Part of a small language model's weights: normalized queries and keys, 4341 steps.
Each number is 128 + 32 x the weight over its row's rms, rounded and kept within 0 to 255. Layers, rows and columns count from 0. The size above them is the row's rms in percent of the matrix's.

# layer 4 attention output (transposed), 192x192, rms 0.655, rows 126-127, columns 144-191
size [ 99 103]
[[123 100 105 134 110 152 117 153 123 134 202  94 146 147 133 151 104 165 127 139 196 132  90 146 135 145 120  86 151 188 125  82 136 103  82 116 106 129 155 119 191 110 159  98  95 106 143  44]
 [ 82 124 155 132 164 113 101 160 158 184 114 150 114  58 144  84 135 134 122 139 131 140 130 206  88  89 192 129 122 101 140 112 177 116 156 129  95 166 150 169 184 167  94  73 143  69 153 155]]
# layer 4 attention value, 192x192, rms 0.0902, rows 127, columns 144-191
size [ 98]
[[162 170 119 115 183  80 174 119 145 133 144 106 198 221 101 134 165 109  94 161  74 183 138 110 154 145 162 173 175 164 172 145 130 154 154  93 100 128  87 133 102 157 112 178 148  93 133 149]]
# layer 4 attention query, 192x192, rms 0.0857, rows 128-158, columns 144-191
size [  2  13  43  71   3  17  51  60  64  64  60  56  63  63  63  66 130 130 133 132 128 126 123 133 121 129 128 127 123 122 122]
[[ 67 128 125 118 158 161 110  73 102 116 129  67 151 141 156 112 139 113 151 202 119  79  91 103 144 114 130  92 125 103 188 159 169 162  98 127 134 128 181  99 173  89 105 118 138 163 130 162]
 [100 149 114 136 144 154  85 131  70  71  67 119 107 141  83 105 138 168  90 154 143 106 135 175 149 104 159 137 160 122 174 105 108  86  45 102 116 100 123 161 153 131  98 122 111  88 151 134]
 [132 120 128 128 148 113 142 114 129 105  82 117  93 113 117 119 148 156 127 121 119 154 168 110 153 125 150 121 150 108 118 111  75 165 127  88  19 111 111 163 129 153  77 159  97  72 134 129]
 [121 117 175 121  97 102 172 181  99 172 132 112 127 137 105 163 150  74 123  86  75 190 125 125 140 158 107 101 171 120 140  93 128 123 137 123 124 127 148 131 110 148 147 164 158  88 156 126]
 [124  95 173 159  47 133 166 185 182  99  94  87 138 155 161 131 123  30 147  99 100 143 180 151 132 151 135 106 125 152  46 120 131 198 163 174 118 127  88 122 163 122  77 122 141  88 139 164]
 [124  74 132 132  89 128 100 156 175 146 160 128 135 112 180 183  89  90 150 187  97  84  82 103  86 131 100 130  70 152  96 164 157 182 174 148 178 153 136  98 134 102 172 108 150 144  96 119]
 [154  86 126 187 125 124 118 124 146 151 133 166 148  97 143 156  91 121 158 116 145 154 153 105 145 170 130 141 123 154 116 145 130 213 205 155 116 145 110 111 151  67 105 153 125 148  70 142]
 [ 89 185 173 154 133  68 109 166 155  83 141 153 122 145 119 109 121 138 114 136 150 121 108 108  97 116 101  75 130  76 103  87  98 131 105 153  84 122 129 210 109 152 140 118 114  93 144  91]
 [120 120 126 152  83 155 119 109 107 171 118 158 141 153 142 153 149  55 143 149 145  68 135 131 143 155  92 151 138 151 103 133 141 210 101 123 137 148 196  68  73 162 113 173  86 113  93 131]
 [151  93 125  62 174 133 178 128 120 119 137 102 105 147 122 125 111 190 118 181  80 100 126 151 119  81 141 102  95  86 146 117 151 144 131 136  50 110 134 117 115  92 115 168 176 116 121  45]
 [144 141 140 169 115 111 105  89 153 113  95 135 164 119 119 134 130 180 107 105 185 126 149 162 127 207 127 120 167 174  98  81 101  65  92 155 152 112 140 124 110 101 107 131 127 123 150 109]
 [147 112 150  88  80 118 147 108 134 117 192 110 135 118 115 126 148  91 109  96 106 142 141 134  97 133 118 126  83 149 142 134 110 109 150 119 195 110 193  85 189 123 129 121 114  83 128 131]
 [159 115 149 105  88 177 172  72 147 115 133 105 112  78  62 140 144  86 109  77 145  96 140  95 119 193 134 108 145 121  83  50 120 152 106 134 149 147 170  92 138 151 131 166 123  81 134 115]
 [134  93 136 124 140 111 169 153 146 145 106 118 174  85 123 100 158 114 198 131 152 190  73 123  88 139 117  68 101  98 120 155 131 102 158  92 146 156  73 113 158 168 153  81 154 123 150 129]
 [137 122 101 143 121 130  57 173 190  96 194 147 129 122 117 125  67  40 118 101 167  67 155 155 100  80  91 134 104 139 185 157 102  74 117 162 120 125 122 104 132  61 160 163 149 161 139  91]
 [137 130 150 156  89 148 115 132 124 112 150 105 100 142 134  91  89  48 127 141 125 124  99 113 153 116  88 110 127 161 173 166 141 192  93 162 140 137 136 132 118 134 160 122 161 197 128 121]
 [120 169 141 139 130 144  96 166 176 114  90 114 115 134  99 146  72 119 117 150  56 117  94 102  86 134 196 179 141 193 127 116  84 151 116 108  91 116 139 120 123 108  93 114 173 154  75 100]
 [ 76 126 147  94 106 142 135 144 155  74 158 162 164 118 146 197 217 139 181 130 143 150 118 181 143 158 134  99 129 167 127  67 132 141  95 228  66 168 119 130 190 146  92 114 143 139 101  55]
 [119 114 103 137 112 109 142  94 152 126 150 124 126 118 127 169  64 108 129  49 170 113 165 133  94 107  76 201 147 146 107 171 105 114 102  99 159 141  93 154 170 128 123 177 123 133 120 106]
 [145  63  90 151 127 131 119 102 143 114  94  69 161 166 125 128 144 111 128 149 107 135 169 129  89 158 121 123 153 124  99 154 193 111 142 209 123  79 158 141 141 167 130 159 131 154  96 117]
 [194 119 104  63 102 119 132  34 148  88 155  60 140 174 141 155 107  69  90 137 172  80  98 157 159 149 171 117 228 193 106 128 116 125 108 159 137 162 110 116 129 142  83 124 105 131 132 166]
 [123 170 116  75 118 124 113 122 129  55 137 128 138 143 154  98 108 144 127 131  89 109  98  99 144 125  89  82  96  94 103 111  88 108 129  90 186 182 157 198 105 194 175 130 135  88  75 171]
 [124 146  58 195 144 124 132 132 107 178 125 124 140  89 133 129 132 107 120 131  96 133 154 177  87 181 104 110 120 116 113 155 176 154  83 141 116 119 152  95 151 106 134 155 115 133  80 143]
 [120  94 151 122 106 134 147 125 136  33 121  76 156 138 135 171 217  68 128 190 134 137 117  99 104 156 120 143  89 141 131  93 111  99 159 154 107 107 154 146  66  92  82  74 185 117 173 198]
 [121 154 171  75 139 177 133 174 123 143 123 123 163  67 148  53 131 161 136  86 116 138 101 152 151  98 154 131 145  87  92  61  99 102 127  93 136 123 106 113  86  64 121 131  96 183  79 107]
 [162 160 111 146  85 137 110 150  85 111 131  82 142 100 179 104  79 145 109  88 130 145 168 103 107 127 132 117 125 120 136  76 154 161  95 120 112  69  59 129 179 154 144 206  67 117  85 118]
 [ 63 112  82 104 114  70 124 114 121 143  81 118 127 142  70 112 143 163 142 153 100 112  59  98  80 118 160 159 141 160 116  82 134 162 206 120 117 174 186 105 127 149 127 101  91 128 146  95]
 [129 143 123 165  74 119 137 102 153 144  72 163 125 181 127 143  99 142 177 127 115 166 127  29  97 120 136 138 124 102 119 100 129 100 162 103 103  67 139 188 182 123  81 125 150 149 139 134]
 [127 105 134 125 109  62 110 130 199  77 100 218 138 125 105  72 149 125 119 110 170 144 142 105  80 123 122  76 121 116 125 106  95 142  78 171 143 147  96 176 129  79 122 137 126 141 154 148]
 [109 136 119 154 160 155  83 152 116 132 127 118 118 126 168 106 147 111 147 117 128 118 135  95 157  90 149 154  79 126 120  84 147 135 131 137 108 122  90 185 102  71 167  70 113 106  78 111]
 [183  86 176 125 137 127 125 111 152 115 126 166 155  97 120 123 100 141 112 143 154 135 114  78  94 122  88  73 128 157  86 144 166 166 112 117  96 167 187 113  69 102 204 151 108 115  92  59]]
# layer 4 attention key, 192x192, rms 0.0884, rows 128-157, columns 144-191
size [  2  19  37  67   3  18  53  68  66  68  62  67  67  71  66  62 132 130 135 129 128 125 124 133 122 127 129 126 123 123]
[[ 68 110  94  83 121 118  95 131 126 148  73 130 119 126 127 132 131 154 120 111 102 102  40 114  50  93 128 106 146 191 173 145 147 162 140 118 171 132 167 146 132 144 126 178 100 127 102 175]
 [109 127 107  96 105 108 150 121 112  85 139 103 131 151 145 176 115 161 119 110 152 107 136 132  76 161  98 121  91  92  82 117 143 188 120 141 150 119 120 157 111 136 111 149 114  58 103 152]
 [120 152 122 172 184 136 130 132  86 119  47 196 169 133  67 128 137 158 130 126 140 160 144  95 174 118 179 157 131 118 167 106  93 107 111 117 163 143 141 113 154 159 145 155 146 137  85 117]
 [138 142 135  74 112 171 148 135  94 210 104 104 107 142 121 142  89  88 102 122  53 167  94 102 173 170 171 176 139 121 171  98 133 107 134  82 170  98 157  63  85 175 167 141 137 108 180 119]
 [107 140 172 121 107 149 207  97  89 146 114  98 106 132 167 138 129 204 107 103 150  64  60 147 156 165 152 140  98 123  78 162 168  96 155 121 110 107 112 139  76 109  78 114 141 123 122 116]
 [146 141 130 159 117 164 150 106 201 148 126 136  87 110 150  51 160  64 166  84 132 104 141 122 209 158 131 129 183 135 173 177  75  96 121 120  65 169 131  65 109 125 133 108 103 145 139  77]
 [130 142 125 114 148 116  85 130  99 127 151 114 169 115  95 180 121  98 130 152 123 137 155  53 172  88 119 154  68 108 136 104 137  97 119 109  97  99 132 121 124 108 132 142 139 147 112 125]
 [128 133 175 121 113  79 122 144 149  60 108 174 116 118 141 118  57 131 115 170 158  74  75  87 158 104 127 160 150 111 133  62 131  94 159 162  94 142 117 197  88 154 184 155 150 112  90 121]
 [140  74 121 151 104 174 132  42  71 182  97  90 106 165 140 142 165  37 108 148 176  52 126 182 176  82 171 116 140 192  94 136  91 139 120 104 139 129 201  84  95 146 125 157 116  79 135 137]
 [180  90  99 121 203 147 169 111 133  62 124 111 135 138 126 162 102 199 130 181 110 141 127 108 173 104  97  92 125 119  87 128 126  94 143 132 107 129 176 120  84  91  95 129 156 157 124  82]
 [176  76 151 119 148 126  77  72 115 109  99 148 152 109 140 109 103 196 110 109 168 145 214 108 133 150 114 127 153 129 113 142 132 101  78 107 169 135 136 139  99  90 144 174  90 138 129  76]
 [139 168 114 126 100 108 125 147 152  79 124 148 153 163 114 121 113 121 146 122 149 178 158 125  92 158 137 109  92 223 176 121 173  82 136 165 161  88 145 130 200  91 158 148 108 119  89 167]
 [167 115 111 127 107 115 130  85 111  95 102  73 133 166 109  90 129  88 101  69 150 145 163  87  87 193 117 133 135 179  75 102 120 136  87 162 146 121 150 139 107 158  87 134 135 105 149 128]
 [115 102 157 117 116 125 137 112 103 184  70 129 127 119 126  83 151 144 180 102 133 182  97 104  96 146  98  65 131  66  64 148 142 119 135 125 130 104 130 157 127 159 124  94 137 140 157  86]
 [154 115 109 109 119 137 115 106 164  95 141  66 126 147 102 137  66  20 141  77 152  63 147 223  74  97  71 138 149 130 103 146  87 105 133 148 106  97 129 121  91 122 182 178 124 130 131  97]
 [163 126 161 145 146  98 145 112 102 118 168 106 113 131 111  84  92 118 141 125  89 140 112  47 178  84 151 184 121 116 245 132 112 150 153 125 131 198 174 112 127 153 119 143 169 134 141  89]
 [118 173 144 134 133 144 100 169 177 109  86 111 113 132 102 138  72 114 124 149  47 121 100 102  88 134 197 180 142 194 129 115  80 146 122 100  87 113 134 123 124 114  89 111 174 152  79 100]
 [ 76 126 152  95 107 139 143 143 153  73 154 167 164 118 149 197 217 133 179 130 146 157 117 181 145 157 128  96 130 166 123  76 132 146  95 229  64 170 115 126 187 143  94 113 140 137 104  50]
 [119 114  99 138 110 111 139  94 155 122 153 124 128 119 123 171  68 109 128  46 167 108 165 133 100 112  78 203 144 143 106 175 107 114 100 104 155 139  95 157 173 129 128 176 121 134 124 101]
 [140  63  92 148 132 126 117  99 144 119  97  70 165 166 124 131 148 116 124 149 106 132 172 127  83 155 122 122 159 121  99 150 195 109 140 207 124  75 162 142 137 166 134 158 130 157  98 122]
 [194 117 105  63 106 118 133  35 154  85 161  60 149 175 143 157 109  65  93 138 177  81 109 149 161 150 174 121 227 190 104 127 117 122 102 164 139 161 103 119 128 143  81 125 106 133 132 164]
 [119 173 115  77 117 122 107 124 116  60 136 128 136 143 146  93 110 144 116 124  97 115 103  93 148 118  91  81 109  93 107 106  88 105 123  91 190 179 163 196 109 196 173 130 136  94  74 169]
 [124 151  55 189 144 121 135 138 103 181 124 122 137  91 131 137 133 107 111 127  92 133 147 171  85 182 106 110 123 117 107 150 177 149  81 146 122 122 150  94 146 110 138 156 115 138  83 143]
 [117  94 147 118 110 131 145 123 140  33 119  75 157 134 131 173 217  71 131 189 136 131 113 101 102 155 119 147  96 140 136  88 112  97 158 151 111 105 153 145  68  97  83  69 184 124 166 199]
 [120 152 169  82 132 176 128 170 127 139 127 117 157  71 150  57 127 162 137  83 113 132  99 143 151 106 153 136 140  83  93  60 104 101 126  89 138 130 106 108  89  67 119 132  97 177  80 103]
 [162 158 116 148  86 139 110 151  89 116 129  83 138  96 181 110  83 132 109  83 132 148 166 105 122 127 130 119 123 118 130  77 151 163  98 121 106  68  57 125 179 151 145 209  68 111  91 112]
 [ 60 110  88 104 117  76 120 120 124 141  78 116 118 136  68 115 142 155 136 151  96 113  61 104  73 119 157 167 140 160 122  79 134 163 204 123 114 171 183 107 128 149 126 106  92 131 143  99]
 [124 148 125 163  75 124 143 102 157 139  79 158 129 182 130 151  93 133 179 128 123 162 127  31  99 122 137 149 122 101 114 103 129  99 158 103 101  65 137 191 184 127  87 130 153 151 143 139]
 [128 106 130 117 114  65 107 133 191  75 100 218 139 123 104  71 151 123 117 112 165 139 134 103  80 123 124  76 126 113 126 102  90 136  72 164 145 146  96 174 122  82 123 133 131 141 150 152]
 [106 141 121 155 159 155  77 154 106 134 120 121 118 127 169 111 148 114 144 115 126 111 131  99 153  86 149 155  90 124 120  81 142 140 129 137 112 115 104 187 102  66 165  62 118 109  83 115]]